Weights of a small GPT-style language model, trained from scratch on English Wikipedia.
Architecture: LayerNorm before each block, learned positions, biases, tied embeddings, attention and MLP in parallel.
Training: a variant of SOAP for these matrices, 123M tokens.
Each number is 128 + 24 x the weight over its row's rms, rounded and kept within 0 to 255. Layers, rows and columns count from 0. Numbers have three digits each. The size before them is the row's rms in percent of the matrix's.

# layer 9 attention query, 128x160, rms 0.208, rows 0-67, columns 40-79
102:106111143090103156074115158139130154133119120140139119144115108124131165131116091071108117150136133177153126109158139130
102:116196119154109125125083082102161108160092129120169154099119107115115121142135094097115135123101162121128147178152153107
101:123139129147150118141169072144154127148135134178129114141161110143108128117118091133119129082141130127164129104140148071
106:109134107084116142133148114118114149123094091178120143162139139144090130116099142126185090118134176146141117153098138118
098:137184168147132098122133117098130147113101154105101152152154131112139103126103182124085127133147139105082098122083108161
106:121143135087132148141126137101074154103143097127149094129163109126143147130118148134083118117139057104132123172135137107
101:139116050142172175186110165138154110116086158107121152115181134138140146127148077105135156146107133119084120135123095162
099:154135128143072141101126142127130116092151123118122139140118179147157140098134097111127123152173143089149158103117167130
096:121107127152140144164125146127124165080145144087138110172138144119118165144104163107136171148170118141163126131158092133
105:102117124127123139146142144112138127104153113122155137142130150136139102103152165123131143141109154140102118121137150135
098:080108115085129144143157111133130107155102141159112147146124079072109177133148170183140108075134171150142139101129111130
099:157137153120127169134100113127118130123130122148109115098113127189063170075148115150133127139143110156143123130141170142
098:139126150113087112119105133111123099117140111097132140109161124103135138146137126148097123147071113122154123175131109089
102:118110103140100064068132132146109105087155148128115073090148112141149154134121088148090121150136148136112113167171116126
096:153134139112139082121163118091131118111156172146105157119116118184141144156115106105143088139140124117132112128141132107
104:084115137122110140132120159098102119136144115156129102156118138117104143121135142099118083107144142096093143131108136186
104:074162140161113116126184139134155139132150115122119106122096078095113146134100110151162157159101158141152186138138118107
100:076093127101172119090120148123132119163128139175118177114086127131153142137119122118129120103095145133205071108133139138
099:138133170105180093114131112159126158086135127107143152096111141132129099133093139115140158142108124122171109111122146161
096:126163137166120159133109167095125150125161160112100141160145147142134145129173111116088092087129145149127146166096158125
107:119117069169113102145143119129172139137129123150100128150126124123155142143103127120098141131100156147115154120130137120
103:126092072162118135154168128082116101099133196106085111125133123158182121130124112117152178135179120128131109148149149103
101:153133127129104143104135103098151177112167161110097098104135150121132101108090142129134126108111100119127145117107137105
107:100162110127080133144123146112153127155145117122134150170131086171118081130135131133085139135122121128120139126133152163
099:140133164155155062124129130143119084110129113155099133162118123149141162095073117110094116118089098114102176138100146153
100:133160142121084116115126145164133134168109141119113131125143159166135181158165124139123150057156113118163134120107122128
101:119134090122152174137132152176109134080118154135154107092129134110097076096117146078088102099133131107145139114114135117
101:125113098144110103115142099141076132158172133098149138149142095174123150132086114118136115145129109131145133083088139133
108:143140150140115097151134139133122141160139088146118152120144152143114123127126134167100135174132169131085150178151111114
104:122117090147154150129108117132117142125100141135149124098100134155132136165163130115150142108158106122152194096119141112
098:109159128097127119137090127150138102096148109141115172129136138158124139095160146141134150119154163160175153102147125104
095:124148109158140101147148104131119148093092119117144153133175090144085132081131141121124092132159114153069146117127130120
105:156112149148145142131160088113175146174121128124139118135127134096079121104118127128143116129134149147161122134122156107
100:131132147125116113099139142169146165105095142126129143125133086076081096120135090160126125117140124176152139106090112141
102:131111138095112084137125129165131134119150138115146122153125159122182179119121152130083136144123079147113076160106109125
099:130055144087130106079179103125146131125103122128103120124076157134113119090097140115142134138100132124159162145124128125
109:115136121155146124192107110128148139156144142085117052106125123105112138126146131154174109103130112142173134122129170146
098:131065120116106143101120115141156160137158118101124139119154150119111168131112112113144100101113151128138137156084142111
097:089142112103117119159154158097108090142194135148106132139133135134064140112123088146140162144078139156107094151101135089
106:136159159118138126134140150136146121126111160114125138109174104136105131152136164101160151160124153113135129156116108126
099:118138130141130138152117159140072139118149104129147110113123091105105142172140163104133137145119156154189148159100108101
103:086087117090113133122147110131145168112131085084114151142125144130111123112145129131104126078111172160124124125142108140
094:122123136127117161124114125159118121152134115119123118141098081139131125169129155117142133139111101133153064150072137147
106:113095158133166130140121116113128087085077101138121135063111142106141186121149115120120103110101090131122128116101150179
102:072114113144136142142129100128145078165124130112115100126102122123118162131089114109167132127127098125123104144136159136
106:105148072138102118134151098163153147136162150147117137116158090137170132120120110160156105118151068120173132109156137149
095:142165200146123113143115118151086086138108155125112164138159135091142096086157117120173112090122129136094103093126153079
103:133145142122099110132177128159132154106107164100135121149156123165116156119118134126193126129101121121129143123121177106
097:103139126103057134145096128137140152119140123143142117124135161126156116122173143097125140135109108080130136113179151159
103:160135126168151137143124155117086113125105078080104183130156137134155112111109151103149132161148064122137159085136116136
101:189125163124101132106078106110107132065097145125134116117134166077109099144122136159154139117109176136150087092118119117
104:162143138165095116123125117108149103134175144152133139126101122077113141116084139102104146119113154152174103124101125128
098:156131134095123126140111110133113115139112113151108169138089118115173160174106109081160171115141144109134111151090118117
105:126145149194116133101174110138125112119102124163103109134137152085091137109142144157113127123107128123074101144165112113
106:164144138121113152129104149101149161157127133169129124090132108098113141084070138116141151125200161157126127140093116102
097:109162147153099162103177123152136136143122120126140091092145139132086153152104152119109120122158131111134081149089099135
097:127111147149126131122105118130108129144136138114116106134145147128137137097158190141104170104124105117129057131181154122
099:133129166106164112127142164145139130127106095144154123128096160130135138106148133123114123116125137156122121130078126115
106:089126165155108117172142129160124103141101135133151118147127134132098153108128128119056128100148134092155141109160101126
099:097099140125153163115132154103082138136096111119134135135152089166155143075137153130120159158089134124130124155135136120
102:114156126148152124126097110112118111183099121119109113150169152166130115139127120122206096143099160122141101126086123104
097:161134131134120107165137153115144109100116110090095162168147148123163130141082147166134137123152097092119145104150183124
106:105110144135146164128138131168130139134106182088140153128134129148114077086148108122099144155124119128155119138117085088
097:145098125097098135097082161141079115138095150100080091131131142133155083085113118136087108127130109128128126103091165114
099:134106129136138109120162101094149108116133117110118140105143162101133141172150145163078113099144109125104123086137163101
099:155139162174104140115122102088122172123168129139146147155140101123138119108160145143135127136096052116126122112141150126
107:127128066107163142106153126145153103104157110139157147161104110128107075170110100130121129091129138105109144111092128098
101:134142132140125106105134170112102112153143126130143108156111115143131156152118110123115092093106152117092129112080127101